Part of a small language model's weights: MLP 1536 tanh GELU, a variant of SOAP for these matrices.
Each number is 128 + 32 x the weight over its row's rms, rounded and kept within 0 to 255. Layers, rows and columns count from 0. Numbers have three digits each. The size before them is the row's rms in percent of the matrix's.

# v: layer 9 attention value, 384x384, rms 0.167, rows 241-255, columns 0-95
# o: layer 9 attention output (transposed), 384x384, rms 0.145, rows 241-255, columns 0-95
# q: layer 9 attention query, 384x384, rms 0.11, rows 256-309, columns 0-95
# k: layer 9 attention key, 384x384, rms 0.114, rows 256-309, columns 0-95
v241 083:132111172099140154097131140128189135120055181104117166203181151130093147141195158074158171134095100154133150114208097100071116198134194101145117101147120181128130136108081133156061142133108160126147094111107150138188107129119090088114158041127092135092147140154154147173089099124193115110
o241 086:134138093140112176137155147093075109105138074150103066097069136096114104145069096172137115125171148163139138146070193175214168077125059120119118120120120145166125115133161122104129121119164100076151153165147119082060149141111141198151141245121171155158068102076141086103177187105087125169
v242 077:133180126162046132118117170153092129136181181107110145112122120125110111127095146161101181059136148183098154150071142130121109118149158101109145101140121119115142132153164086123171170132095063116069166119140118102208141070146132103235129181140116138108156151161127165143151110173149133114
o242 086:134114128131208160139111104101155141063045126145142134115065077108144127169153109102177104197160151086131092087194114121095136125103069169165124112111129085121152203086094152078103088155133186128194130164167120161098153149190174156062083100178123131102087150139149099155069098063084116121
v243 081:155139116118164148135092099176118103128152115096124142067110146104053139133136093121137148151125131152055075177194110150141085100148128135143136089141101123049095141093168143085161217120106078127165088134171096089175112132124133104120052122093138176110129095089127164122132086184119145125
o243 081:098113109141110076107155141083119134134075215170140138219142108150178145132148109121120133124125150104198196115121103108127162142156125159148134145102132115207158128094112137128122059107142141113111140137121131136122148155118111152133195160200082120105137141147104123127113136081147144082
v244 082:127142141070145146099124151125098160106142089119164155135118131133157127170125140157110111147107175138126086083116099121067138058135132135089119073041109118123146143179128157110146144076092075168197075126107121101189121172107135133140124080162094120131150133126135168145147138151104132126
o244 084:128101092126112127168120113125117140117092160114081135130127094118104162070133127101116163141143053095148138127097107125191113167121142182125140195176086179156096130084141092159123076211106146146059155077133092106123141067163178130133072195068123142111077129127123095093117120123137104092
v245 080:164123104134162098099080086223140166083137077106174093100116134113125136136080164071151125111179191123142163131079114174126158132162087182124120110117160109087125086120115109100098154121090157205102126139135165126137143136102158123059103068183126120148087102140115067104086132107120138124
o245 086:128135156096087165158151150080131084123193191134080165144155130121149101097114102168087085132113088069124090091159137138138117121069179055162123128137082137148213114149146135140140089162162087134115147165114100100159108139147132135136078158069118157097174166048094186156179114136084126168
v246 075:132121183127107108166134111112136074187164074097174127140093143128123119189032158138153123097084128144129105107118115185171118096104087119174136063186114151157085111126079155098156118132112139174023166144094095090121109152141120094142125120120120116114152119105148128126113091150156128165
o246 083:089143083149132133069127134163115190126122149180095115111150063131144135093152116111142132172142157113118159133149125093119132123106205131111081170090168077119179153118185091134114092139121147075201085096141109158085172145090177121113077102166196090136113147188128168089122153076133143104
v247 076:169158165146156151139099135102158164088057149134110089122191154078071162140075103158074110099109132112153025093097131132094187123186097123149138173099156166111157110112135111120105181130106088133157104082138124076111127157109146140052180081116142094110091125106149086177127184144124145104
o247 081:143127091091153125107102127164163076168159110105129145107122149163163071088089155146164141163149068138115188143130131139151122135085138091091092079140119097149081155125180125100138113138132170103093141191096117157139116055108095120172113170140093135148140144178134146063147114196094131174
v248 081:105132114140111147108131079080118151170150101170119159144110120173147134080113116121121130070142116107157181157117203147170099145107143161148122112132153133104091089115139124125156130179175149151182128178111102119091143128142141152134159143100095121174110132148192140165204184133101116122
o248 090:140205156092177127096155187116122134074098126088112128137158112110154125157125136135196116142184128162105049117148083096124123072130107113113135098126107138143144177141127128132130070061075127157074149107137122122143122113102142073141086120154119136089154090085113147129113116092139149076
v249 080:074139073103078143149108105138120116102147155126119148157106117143088114097116158104168129096176123141081139117080154098123152124132096146069133150140080103165104109194154158114130166143126174104180102122121132078118144136122090127133163082182165104147123046129092094126125100096088172060
o249 083:118063130121207136150113147098143133149147101161112122083147172115167176128134081194117122132115130151146093134159088163090119117176085130127187079112155170090119106105119106113160127180127126133110116119113115145182124141142180176121104180117093144088142175121195109120184130097108128156
v250 076:176186176114169089096122140109079083158137144100156125113174154131112093106117234187090135061130080137116111183139143110168123179123150108200181205118097104124134165139147143124106128122173122087103197109090150104133162123070138165108122187122159156087084108134126053157101138127095070106
o250 082:098115109137127156155094175173145192143143107162074096167115126161156158158164026091175119148132159111151148095119069102096125098129094063108105087175197099146110105174140102100104094128117133136187095155139073135135100136170123110180146122116100132164179177099081136074157137112135165134
v251 082:113142049099131179173126094134117161101098064111088076128153135093123171112146192163063142206104133126155136152169147141132105112119128118162172132107136108087108107190181103090138126102106170140170095123134134136143084142061143138143087144151164085140176140109127104130152105130097210123
o251 089:181115178128139112091115155091094120120091167169150195163132085160175109106107072157151078111151105120111109119124088145112132155160139114163125124137098104197164163110106099177103130128129135083097129106142141152128171124216151100121172138118137106161130102157145128172134127110195077126
v252 078:147134134129097113166091156108135118090128136166137160123163138133091109122165109118130111140214116128170183098158149150175133127142167168085117154134124154136172102138084132063125097176119101175135111078093139147129081151133127150131086106147130124131140097114123083167084147117116154113
o252 086:112150112122157138106117060108123129158125139084104110169101161132130146096098146112147152063070127168063044099106133101118085115131113131216132076089122122136087151105201121212107157111112151087116094218125135121145139127202134120134190136187150114129141176111143185126154083149180097142
v253 080:121134160122130159064160157091131106164119170155117050140159131102130106088119078139145153111163134142127100085180100112137146096179186174133097148119127162153117111076150092120116107143118157199174084116142138101135056130124092108126130094104155130122186119125125084101037102105178165163
o253 085:151079122121166133185100111199072119157101150113138123158091126142100153161163171155092148153094148103117154146061105127122083119114078110120135117154162153111147123166045108136128151116126085110106167155126137128108173107169147116096144153142105163086061158094112156095183131135061101097
v254 073:096097107105145144128092130184150143120126191139088103170129147109086100201109138161145164102125112142119132148123207100123162163128109168097069058067121108128120099170072144066089170169096115195121143138123111113193130135088094120144115108141108139085176144074134156131123142098153093096
o254 077:119111170186088091114130134127103129165101141106134145153182184116142176108139125155136128119136117103144124110119088171126144086102101011093129187179095117112096142119126131142198092098146177096112165133139138154116148145158184101131123136103134117160081103160122116131149151109079120140
v255 076:113172116119134128146135052175116128115170135145075070158149157129153174098063146136168151114110157145169137062089148097132142111114172145132111126102110135097141079128140131173138087181115174153097130117121080127115119168112072128140106163173124176153126123135082179093157182096124129103
o255 082:113117145162073122100156175107125115138147077118165216079107181103141171140136153153066101142129114152131114153142094157131121133135069124102171149100143122162092153112137122116121180113159092164155112103108123144105128079141138117099095085073126099087118152127133113194094087172134168154
q256 110:117118103103229154133181151133123111077132179103126176159105116164150130113151135119132108127122123065121071076148102135073106089088122106120173109121117136180150142171073166116154088099114046118160109100132111111132119098179068089120119137147067139120132166176174169131154079084102116098
k256 115:069076154157214131052076140148136086136176113149083122096163110177148127134143185104109167125139113145191117126049086086086108121130124116157124150084203102174116101206155151128126130148110123128147089159119134132095173124156133108112138186190119132120151135095083136157127123166088113187
q257 114:138114160152096159144092169165122110111137155086107167167147124142133148151126125146185132062104157123086161212121077151129118156165103167136163083122145140143099095157132151167118153091134124133182147080181173162129072130111088119099101086097163149154159174131069144095197133096176122151
k257 114:108132157071106146133115189194116119123091087094113118071163116196080147133147122102146167147123119056156188199152116142135132137145087139101138146143212134103126139171119149089133141126172083141211152051158127120153164137125037149120145149135110153125174134089127149099139139057162180139
q258 116:168095088094137140109154161097150128109093119135096177124178094042151116103175133130204155114170173111132147158115119133124140136173135120126092169055108131140157109094125168080101119147106170144074145150067088066082144135070119144120143080067101179103118165124185075136132103164172125077
k258 115:119165117108150126114095137106142150117088175130143085102196130140133112175127162112177108072083106118136132162157111095149133108102140123135148142089128105097120159102133104122123115086106181106127118120111147167172110137123078128154184131121158155090163140208167130127153073162116139164
q259 115:116077086110099103213162090100201147060164135163168092118106109153171118123096136174136142182116137095139187181121102214144111121127164177146106224123148130173138143132020122085155160121101096115157100074141158106125103103125146066153136082138103105101131132096157118149168161093138102165
k259 117:151135138098127145151144111076149092164159147102150170151096184148150140079157151180112131107179077056099153120101088194081105145160168130175174131111111133122126154092122070120146101094136123125183150157082230159077185105106125149120151091121122065164112129133110067182155163108127188117
q260 110:137131127156137175081125176097075154121175139184155132108086137132118140087086127147158184166152137116127098159129072178128113131191103153063164117169132151067148116099123159112131122170161138075108161106191130117167091100160122089176146147143105166098094086194086119152138116157109166108
k260 112:167153150166127122125076166124108146152161190160099140130099126104098117087082147180136192153172130146090085053130062157089170099148141140140147099151093098152117111102099156139174122153109133109164121088191146144078091121108109100080191103152083180144125129130133152096161130077128127166
q261 113:140120201124089147138146074092171153160167152096124101051121156131152157116126078066175143096141106139109085126167124110178102142102068076047150126154163144097124143138120129087132107086169127157171082123152097133157174142097148157169157108098127113134098128084175132130043127112103109067
k261 118:162079133191173095182159131122146115165151121110098071117129115148085122086104133109124077148137114219144152130184164142180134130102112150093119133140135092114114142154110173111135154047121187123143077105155098079150153130089146132147200090125111140110068121107178115135126075081117087101
q262 112:109095104152155091127118090158172065129148040109126141139123144077149146133072168094123135085153145176092113113148084213109131123138150156116111113156100106076104119160145137132084151128117147113121094091120079141098180093143194166128085129073140097118104150103060130099172138233118144137
k262 111:157124158111146137147166109164113090102121127122099190185135141137088149112109089136126150061121088111184126161119158145098114142125152196097113097168132056127184110159157132106132087127136177098130102124175123137112136087126134137156076158101133067149085189139078141144115142176168127182
q263 112:108116158106193121108108162150147119079111171120143132124147111104140109107116117111133171130135157076191143105138118060137099153080154116096178114121147137108159091099124036183138085166200087132147155143102137148156158099121139121151118124113112121128136161104118080116110121196073133115
k263 116:168147171126106131192093146160123110108121175115199099099141101115143120136154150047136139151096146111193114160153155163104125143068145165144199172191135077126146043115108136128077153163110122119113185095177122161177121159124076044127136138133099109145115136213121151129069074205114145081
q264 108:094112153083086166124130125093085132159155126104087134143152132135138154101139134151155151144133104133141138121034107108130122156154073145118100147116129127046165042122104127113190141151148131114130062149135103125092129150031125204119127189168134157166121156156147150163051115113100108079
k264 110:169127172120053145157095067121065134165158101100124111195086180150109097119103118130117146148146122125118161167096090085111158183123109139176107059088134153129159065125122084155106118091122153087118109127110129088064083159104131149104175124132131162144123143131169159082130163130132073054
q265 104:109109105146166086134109059135158130087143108131088127179136150132116131128169162141148085160141196152111131130100129061118171116107157101178170129139100131133168169167167166135139138089169129096121092126142142136143161095157098088150128102127072167107157099106124136150112137135134043186
k265 108:096150097104163138093093079145092167141114067143126102130173109140160133154149185133125112150132125098124089133090073098107125060126137084117156154149148140152112170136144093107072072118099108089192156124081171169167141044157119070147075100091140132128115115135087106134150128148138125205
q266 111:092133125058168150113111133163105123124123119097102118164144112144186105162165126105104127150170166163132109111103126222148176134104110158172174111117143214141206047116111076162132126181163121190049140100155129112126091107127126137150170098128085141092158106178107143147103129100113132113
k266 114:122134095077177101107090113172087115110103100143140126141178139124132200130131158130107091130163145150136105172038115183144157141054155109149126111154146161162163095117107110164160159096100094195087128110178120131133166114137157073128127160167079139077181071131134130147140114106096199111
q267 113:133127169124105070156131174142134143096100177108121109110134114102125141132093119069068111177126152117140146105101147185105111102191167143162120113078082132146128105114147147131131197083145136125107132148081162147190164137097164101163139171170235126110173120175109076094120126063043150106
k267 115:151158157128130123104061128132107127158123180143125148067085082132136142161138089090137163131165132159115212114182128169137174118147179143130128116111158117143124144162047161151107176115157176177173084140157134137144131149149162136120137122185106162140155111167171028181150114112067116100
q268 114:157179106096107062095137137108123113134141061132073181134097142150099096171129076138059142114119125121183140129131046127133163190084132152116103110144140135193116141077199127126121153102166091065149135154098110089101137194045160121156175115075142159072120140114209176171118135086109196111
k268 122:179094102130131115110095135117120110154134090139152107163043157166069109129108115154116113108085138121185107154134120114070141137149133150096059140213126189191094149105131087128157137090140137090213124084134074118141170139117106141093097066133164144151149168087147201154098119126088167112
q269 108:170116141159044125101157105158061098110186147172159119115113141140196150115137106056079146083147191183117110093122109117163146127064118102155113145153114131169167159063092127195133126122130100183142116179080148160175144105148178135156080135134157144093163146111150081153148132165150164160
k269 115:130090142093076091079108106151099121099118145112113112125074149138150099151131117127083114106107163173111109123144132103175110140117126134144151191101134129086115155129097146183131184126138125158116102129116110137066098136094143136129111145084157172158116127145113134145134187119129121140
q270 111:156160122162111104131107129134097082100152125120128086129144134095163133231092087131166119154102179113146042111166146136102145131139114121134083173158076135111115147150159120126158122152177127122105113123118075152090113078067098122129076159113084132139116128119110111088206155149062085117
k270 115:106127120142116168058143107140136136153092150124136181094120073111175165124145130167095135158092103106193082128137153137132093089142142097140132171141124068141181143144148135099130150128157177121179121144164078097137143082091178204106109063133113082093142145132053114141204147098096084134
q271 110:110102100118137117084120074101106129123147059161169079155147117123100158083171118167156184157156097128105090141100157129134086140151137176083176147080093133082109110110130153130149089110148078138141156133177110130112051128133094134122120121148131139135128095138057108102128118183092119136
k271 110:156117101141165123095165103135130098093154078159148136178149101126109218101137170100135160063156141182122127167175109099081132103163127140123114121100106087145128116093069123139150143163149121142085154071138066111113074117065092070125095172115141127122166152145137135118150110122143089149
q272 118:180134160107155196128112100179102093175096121165057134127128175120182170176109153148119092107134133121089022096133113119164131129067140159171154116146080112207120105209123086114155086083130125054136126162087139136072129117094165092141149144116066135111127142159126025102155093113146153076
k272 119:092176091148159198114174108153117068111166169043147075128169112168167107180170156135168148129159191158130096060077161167133143181148104150155114104176128135107119146119142114100182119128099094119153148164152158108081093091130087164148069176188097156111107130108139108171104065143109170146
q273 116:112133098148129143159153167135107130129162131147095119105171100045145113144142103165131101118123112164095168073103089114151140115139113126127096099118133129123111145041115161227185145104155130129152112186073127177070154099144142086105104182127105129151210126107114182140110132075158159153
k273 117:159136132091082126150088077113083109128143162146123164159186162120167072210110095142184065130073203173150109124111094096080199139137085075127088145123132106174097179142069110174119113111147099101156151149086132129116156142053090093075097114083145187139145121138155092106158104116165158096
q274 112:172112123109080097163174150118092133184100157006146088170098123136159099157098117087133169084115075137089139133172155179124145133096114153107141145150092147146117120190138132139124105148081075118111144110149097124155114123080102147073138112135130173118112072151134170102072105164105165150
k274 116:135148129123157073148159135095171135155157105113138095157093134136152088129126118147117093167181019060139137122165095130135129135105099153077153096126100145128195120131190138143144090126099120123125160138157137151142152165098115141113133136156088174156168089110074166127111083116145169101
q275 113:112096162153130181117150114134149071162069068116096187138161122113096122116158112073154098153115100128129127145108181145101206093085092143155151164163147115114094155072127134120151099176107098139171063187169115132173176146110135148086107157092150165167115126121147101139126095172130089103
k275 116:117175157128101133083107078138066122126126085086090132133172177111090094108171118113110133108115174141147063185125169126148136150114131116185139207117105063167079191085062120110125140201132128150153103103121152114136150132089130158136210162159140110133043187065076134156066127195120135116
q276 118:145094129124111115091161121088136142122111117123110157105157116166129141166140107125076095135135140096083101162144166099085121124097150078162178150146168077103164129145124141063106176163148149114144102156193113132122098136161130170160189071123142106110139187101111153201109182090197140099
k276 121:073133132092100089098166170188155235115051144091140126076167155128215111169131048140103060108117102160128133125145173107120100101177150231171186126112122104135151088115120173153146119165133172176102114097111144130128110148097116091156167157145187123084090164120165147144117121110121140159
q277 111:093157097122135027128105054143102140149159110100072127129138094107145155145135123144106149156144148138110062121152095135154180013106100150122132121060144180169090115128163157174117063138104105161145152088130161092095126120111137067104115075111138145151110051120094154126092110210151141086
k277 111:164108138126103117142130099089120120129140125089060158114116127128159124145145129164123101122167176183118073166142204203160186077118149096056134117155145095156137116128154156145063110100124125105079187104123158173131142113115111030140129118146085164100117094156163126113149103158098144150
q278 110:191101112157132120095141107139113157144112112148151114099072107082124128193083157145156123078107150143172080106128096064131057135152164190126119117112133144128110132141136112175165106183168080127143156182142097113086131154200066126127114068147125112138148115164141130150153185137131108139
k278 114:160054091165122118097095123137152110135164165155153124150118106144139086057077123088120127081120194175156014106089137104160134106068122187162118143122128130084198161160175082134139132204089079116089155094135127113105146132147118167142125112178128085113092087143141089150107106106198099129
q279 117:115150136166142166122108164124117151134137147152087124152190132113142153115122122138086126153094134135193117123074113140123199091082134144130146091135125142094173150114125133108091158136108080118147123131106150109165100168116117079144088123106083108101115142184082109094083103158141201127
k279 119:127188120120102096107075159119084119121114085163077168150143138125125128169153130105141130178091130147162144129127148143116124093052157177115091128113138119131079156174117101170146151175104087114132146161090192113159093075098115101085102127138071131136161116113168141096085150046120152149
q280 105:110120084145179191108084083100119099108084151143188123052163129118117134150085053155085105124116116112081051109138137104109130096152173148147091136122148169082101119116173096147160073084165147170088095114053162169152170168115071123097098193166116149112106083126151122128070145111116138203
k280 106:160138120140137107113157130113119126146165141093163138168115141171149107157088081159145112174129103147106066127135150080139150113149159098125194070142137163099131134172181146107111091154147136119117069135101128188075184108119086211086158171147135060105146154097117124192122095134138090166
q281 113:173093133096127058189109135150123094171038120120139092174073156145151124126187149156071091153144065141144067141108205131148142132138149100114168098081137113149138163166163137173020044169078147095114137151115160138105171102183080154109162076068111096148067106112098089172115125104067094116
k281 116:101093133136196075152115106123122192156116127138140122115129108111092131144152145131125156157184159186151059142150143152113088154146154107122104154067112147116101143117160172101164135181125074123050114124206157170120156105137139151121166132169164114168136164190086143156121148137066143103
q282 120:114118156129114147148113099129128079114201161078124117153113130126181142100080113092068124114112096111134124088178145075145167184179145135158122068089133145127154194162110147166133126162088146104108128139110096152122144094106148145121126110139131112154176147193089068145141132204138066132
k282 123:167116180132119104164170118135125128176158167083155081100100183106200117140089147120120180127157131161174162108108102172167143204165117079130014084143114076107176178221110161149093158123119140081059098127128081137095124108120205099101084116111132143143134080181136153138148174160113145140
q283 115:118123126118072086062129155148130091119115172173133138128138125152129061142129107144136080197103121126177101115180123146165176089163124083123150114137154103130109154090106197090107094122114105131160118130087119134167140158093116153188113139081115141135099090114142185102125178120126108116
k283 113:151130122096131097074149168137114105153094178165129191159091130125162080120146121110107130158144179103134121106141149116181098122138146134113073106157146141186096200132126181151112109107108095117164109139118125097182112192105091127060151100057154105122097114089137142122105094151109122151
q284 116:158067105111143146214089117090057133079136162137094157126122131132182126125150100076154146179162125096124099136132115133151142183156148141103099133147176169143179110153116143136104134034143138101139094138081154137147142175145098157129078126104079115128150106137106139130102149150147171124
k284 121:179107107150164144134087220132101113076154100213077166114087074153150103133130126114169134152130173114096132106086110132167119136074117135129128131116137125154096165211139098115106133071148093016154110134130153124124198156175125124132035140065065120139128156156128165113093091073104073177
q285 110:134195073125102125149111171151121093095151116156161179142213117128147129138152116121094189127136114105105114058122151206121122148181109111120161099093255093131097153155097125085104113101153082143141144186136162157131108173127117138056050142167138114136117104127114125147146124121181181180
k285 115:136061123112082166172115150130140109149098051041136242115119078117120125184146114181135187130140162025159148211160167229116128082139101124162164170183136088135090156164146179111102108137128088181111131165111127069116087117164119122072095134100153131150145093119139085134176156106074079155
q286 118:188165140165144116130048130109138084122118148111177136156152164111110120130119140100093148163092097118205141137082126171114122113213168101091098119153137063098146124139165081123117160086137120169156129105118112139123083184165138143107131086110125153139160162108141094119124110094097148117
k286 120:194142103116202162124070176084163062118117175145146104122134118165126128129135089126124097159103140158142154151119121165129150111120079118073122122166117107084090097090104180100159153106171098167168101109121124152106132115179116166159144126089140172148152169116125098157108154112133148107
q287 112:172134141127114117066133131172114127161146123099118136115142118069164140109159072152112064152120113137124191157169107131091132086084135113138138157111107125037059158155140105140130091137102062080161071177057190107101124116112125137185120090117131151131091106078103067123106134129076154167
k287 117:133091072108106142120098088200122094085125113081118109127125161127140134091198102139150079121113153186163116077134168181121150104121161135157104125113144141123177172147172143149107082091116133103121144125153175104140072122091106150121089084159163138160112104106069120108217106130077167116
q288 112:140062131113142147188082120155132100147105126126093134127180103173140121152151166121149113145082133179104161124133141095177144167116118161128095096133146165158080141088092088126103205143105162182134038141139123148081114173125093089079139098092128090102071113134097082110168127136101111167
k288 115:126150129076166116112131093079088160125102084159126167141142122159086123145163087111146153082082129107116175095131149110176114145128046148126111128083119117067141096151134093163113076203117063155111114139133114119076072104105150133162125159132132137121072078155078114088071139188075115093
q289 108:082136170135168137100076149108120078099110088099144078113149137127148148128111125145150133122140108104143164140161100077116111141152095072062095119140113160150163124166077073117148076186138163168185098095180160122200108121070145070107098153110194125108113028124138102145128132094122128163
k289 111:114140101123134109155132180205085107203108121091186106098096180105152141154113125122125115133116139111121137147177118106131176156111046077129153130143076123044135138152151092107110102111136144168137156076140146210152162106075134143140136224114195106097168088169086144129049111108124085135
q290 117:078089150153125119156143172076104113107059056134113114174127107136129109070129133096113119134126116112164102120072100112165069107104138173143103115184144140180145215105143134118121132094171135142158121165146123083068077106149095157152114082075094085077129113113117177118142124120121145189
k290 114:106128099136158106081137189098097147088170071131146077136201129132168172036067066062131115096125136093179100123121091107128094140089122112097115132153168102143184184166185172079090120139138100134138150120146150120180126111130162166096096092095091129158100120159115173159120201134116198097
q291 113:126163108127141091133203036140110175132150103111128096127147113130160081123085102163168147168053106220130105129163044069160116181101124098117139092155140105088129176124112164096143125092138114183123162115093109139136129118184101122114064144127067163087131177106141111173120081115149021103
k291 115:094088113105116100124135153162108151151149090144119103157121119168168100132162123178150148179082145172121096101167163101141095099127099172173138085131132112172145160098108123087113132088088103141148186124111117110133148091158116150161109052136093106146115134115133146156138132109088084106
q292 112:126080116092136118162166082127123140161104097160088163196132093110137047101131092170095126098155158095124073144139146139070162098064153116136141143093119090149152091159118086122117193080117120097132087140121163171168102171100123110138101117144110192072129135160091131113147116097151135080
k292 112:107167103130113125154125068154118154096115144165114178162129104101158119107188166146113164096149179086111150110096110112044095100104118139081108176164169166142108121105145061127103115074120126107136139142150145161164103196125162156121151135122133177069086126114175148065141110130058111148
q293 115:143142077109136086170124116095121151160135124162079112159107113183086115058137070065133155177169113166138118153121178130126155136151143117118111198143140128126168141135139098142119125143138165141134190099133112156118164117101140112122108126170095111156170114115168163119112161072165145121
k293 112:117108122124192100180073163149082137116136108165125156106130141143109191170099103092074105149146141094132116160128154101122195079170115120120130211118087156153113146067099089079097094171169141166100152080141150180127118116104125092093168129152088133148185131167158110108156185158132180135
q294 119:082145145140081065136120161133109138115161098130141119133081139170131169179109172160076097094173149146156085159157116115149117158119149079109077197124106121121145079117162059142118118073150063153110158174151077102080101121086087134041109172116118135133179109168132201102138075118146102133
k294 116:158198117134174126121119104089080152105157113179147117146160077086121179196140122184117178144162126143158132115122133071135131147043183000160184087111129148121167141174177174122143100114145089133122117138124126160122107165101115134147123094163104152147172165145170149080132142067172130168
q295 108:111137162209111091098129126118153137116141135120156140133142150112127160149122125139142144110104095084131154117124141099131117147114126124111118153161107084118086098189148155083089118122110105099160125174150096139200153153102149134139090079175090204134143114102102153133136150088154112094
k295 112:145114131162125091107092228109164106062168088128162130137112128122172123199118155114051190159126129094117101135144141110124170098158152138170103113152074102174148070201094104120133126176177145131139123158124139150128185190090110153166150118150130082213105118177097130122083079110183119109
q296 106:092096133119077118135091170150122134116109149113168037129166136158130118113142075137149150200152114063184136102124090090150135074136122157129123159134058143176103099101078073161111137161091141159138062090118186097166170143100121133116131108101166073144139140092199141092131120138084161129
k296 110:161126128131130112135177105137093107108146119134137131130218054079159143174146044175098085104135161093099145140077147104079157208117146104125100143178114139175127106150103111139128089108111139099104143100132089171163123150119098170110174139127124103186123217161116084048147119157097118151
q297 116:216141147165150142097145128121144136167145192100056110129169127094045131115113125067099091116102097085166131114126145142161176177116146117132129089163164146142140052114154183136113109143196132140115126110125133161174151136092163154130149149076168119175125142176102106137181172136081136155
k297 117:163144133195116170050137131085117168125130152131095125097132111068093115098074120101135069163120110082127120071114104146144157117119165107145047112175097150125101135116156142120171168152106122091147103133113140159145104137138145168146119088114165115164087096141150066103145151120134117090
q298 112:111108095168159166114138098085183123172098156155104083130112116115142153137069158152135178119097139122109146093132124143137118067181141155092080194140133174106129140118163120178064127118132105098173115125145114137070088157144134099140175092143103167106087160085115142091140087097136168103
k298 116:128116097130131112103231121100160122150091158174133084125147111184117085138118075165158151106127143091153110142156142106157136101145105145110157074130092114138191142119122137129086114132121148151199131114169117150127114104095089131134157082158169139081104185139162136086168135134104200049
q299 115:050129119074075177114097075129108049109113079131128122080117114092142182118065120151143125074141057128104123133126142131187130156158145104125128104119121130124100133110115091079128106136148150138116118161149120144090139105121098153139132135141153111169109112131130206076186129084183122163
k299 114:063178152135151222081094097155059070084146125148105146105125127130137205116089117161133137063127096180188129172097117136194179149136118072161152105143141143126083114151182179165114107166122104159159119083104164126131129151112133107190136101118171147157128184087157180150154151158107145124
q300 117:117065058153053109134187120136087149127127113114128075128111136124107117123076117103135103129174096118092081096137098080152184143131134139123118100160144110155098081204036148117144167104102129148099105133116175106123095132165161135141111131150140167158151180123093101178088110118123140089
k300 114:121122114191121125164149106086104126115125128103142105116110157202153109159147032082124176160187117128115095170148082104169100129108109112165150118156111128121030147100057124146050156093080130164146103166105106128107147131170145101186076172130147113187131162109127123115128125143123118106
q301 113:102072121107157126126071100157162127142110112120185137163087139105118085128132149049090126130112096157125165119131117116188099134154140074050209123099123116128094183111149089118106176070087161158102124145154108095083145152088076065106183147139141129155139187108164162148075101074039198105
k301 116:203084114105171099117105167127171152210168145150160096101149145158082157169150131145119202162151103164099134151079137077127128111179146136035162126095078112168107213127104099159117198126148135157100161129105116078072167115071114058115184143123192107136120143174162152144110134135101125140
q302 114:123112090107140138153153111145111115086131143086107120110140095129164127120159081126106145153090084106103111101141137135133091124084123160103105135114158148119149075134177105059125126120180068089144127151109141149160141032147078104153132044157122177156166163116169093155138067120131154113
k302 118:079104148070110063172085156099064108158153151064169121126140064127187125069151192110101101126133068155088131088141085147170069142127147130116099155113141116165138098118107118156092127178142101141111116124137143150177119172131142161087110137171175174094159154088106151189124046176135140137
q303 114:174200134173155141176111135115085108103199128113122125153096147125107165145132099132099144099194085109142139143178153162125173086141102125178081114141123114115043132165098127085158053153131108101153185164106138142028114151093142187189153158070112115063122186150150172116135131150173102158
k303 120:106064136140167096123115185138165092094176176047054128166091046072201092121151097144125151135127112078133146137129140093096193143064123182113164112144135129055092111147194122119125090115110103167153145184147105122072112159124121126094170118115087153151140159164121123146139069139109129121
q304 113:154148111131121129134097092100108131115137153130097170125096125162144131144136142067097078092067099148169101115150161125072075114149107090146108104138117106142100107116117080069110172085150111164131116146119121149162092139159137149122168150178114101087084143089115161126098087155142140158
k304 115:148226135141164091168163152178125099173091125083111168129116166144136153088153120144156089158082049157170122115109138146109108089137088084183162124133137136079101090135125115219135147153146124201130126107140115091099102163117186153138141088177073134066068135126131131087115103131115121170
q305 110:125076165175152117132116168123113057109094137134135126149202121148096084120146171079181134150091126120091100120134148127156063181144078067106182163148116098124106142123115167135164156114123114178177097122097123108168081113151135145153104132126190194114071187106109099150082170095066058145
k305 115:148109142112120101115153206109107111090139183166152082103090101146129087161118088152166131131119111118154086132192122148152079163172155116122096146125117153092135121122132083068149127120137147156146075171093158154116107135166131093171093149140154152118090079054146145124145116122067130136
q306 113:140086118121216142178133137112087146137105111127136143125104126072199103090100111114113119127065079144092111140088165124192102108123119126090151091109131103132164095091112158159109091125142115164211124162134114146158135149155072169127109072144135112126033095070126126135092114136094130143
k306 114:140085147184133142125135181140133157142102078101084139147095096171176135094134125056155158159120088155187050138098212132138160133046176152117077104103158136143126118096131109101071130155108156135134116140112101091173151156109133164142202124144162185099103159140127154183063107138085103165
q307 112:067092091107165160155115102104133156148139089147158159166180149145078164163104174069127153164162101097127154109120138071130124155113108119102157126105105165126107096086126161078182078118204122103173124122098159154057119188146116089104177102125152133117096061106147208156127112137189105094
k307 109:100109131060181159164122122124130163191147080135151122122144146003088135145083104065124137120129125144160100176149076071152157145156125104121173078079163147146092112123079127103161114182168142114143105110128107128119060153128086133124132127163171095072028068097127142117104083117112115133
q308 112:152117129149089100108123108057144142135174128104165152041135125140105158139104119174057137091096172203122126067082103079166084135096187083132103169149073088125126095161198102125118106187189174129102139143181100129103125124041139162054168146120172112211142101155119140169082120087110158120
k308 111:138108151111106150153148110050094141131161117179167136051149130120105100152088099149112053168123135130138123151159176103163111136124146101163071090160096104113099141162118103104163167152152124116130159085176129145156173118170133114119126112136150124217117100163120151175152155067134065105
q309 115:191102116089070147139165135204170112185160134125161130133164114047123108134143135094170074089132198123131182121109164092116131045104133110130146154175113180116110132113127091108113139176152120121139176130095095112103141119120113119145133162126163117100145195099123141160131105154091142114
k309 115:084125133033138097141124171173153095185129125116078155149109107135076078103104094157148124117097144118096135139109156132130074074122126124066146126114169150117143184103098065106149220107111111123119120136121114092127069126140074111134135123180158153090103095078120126131114087108105127085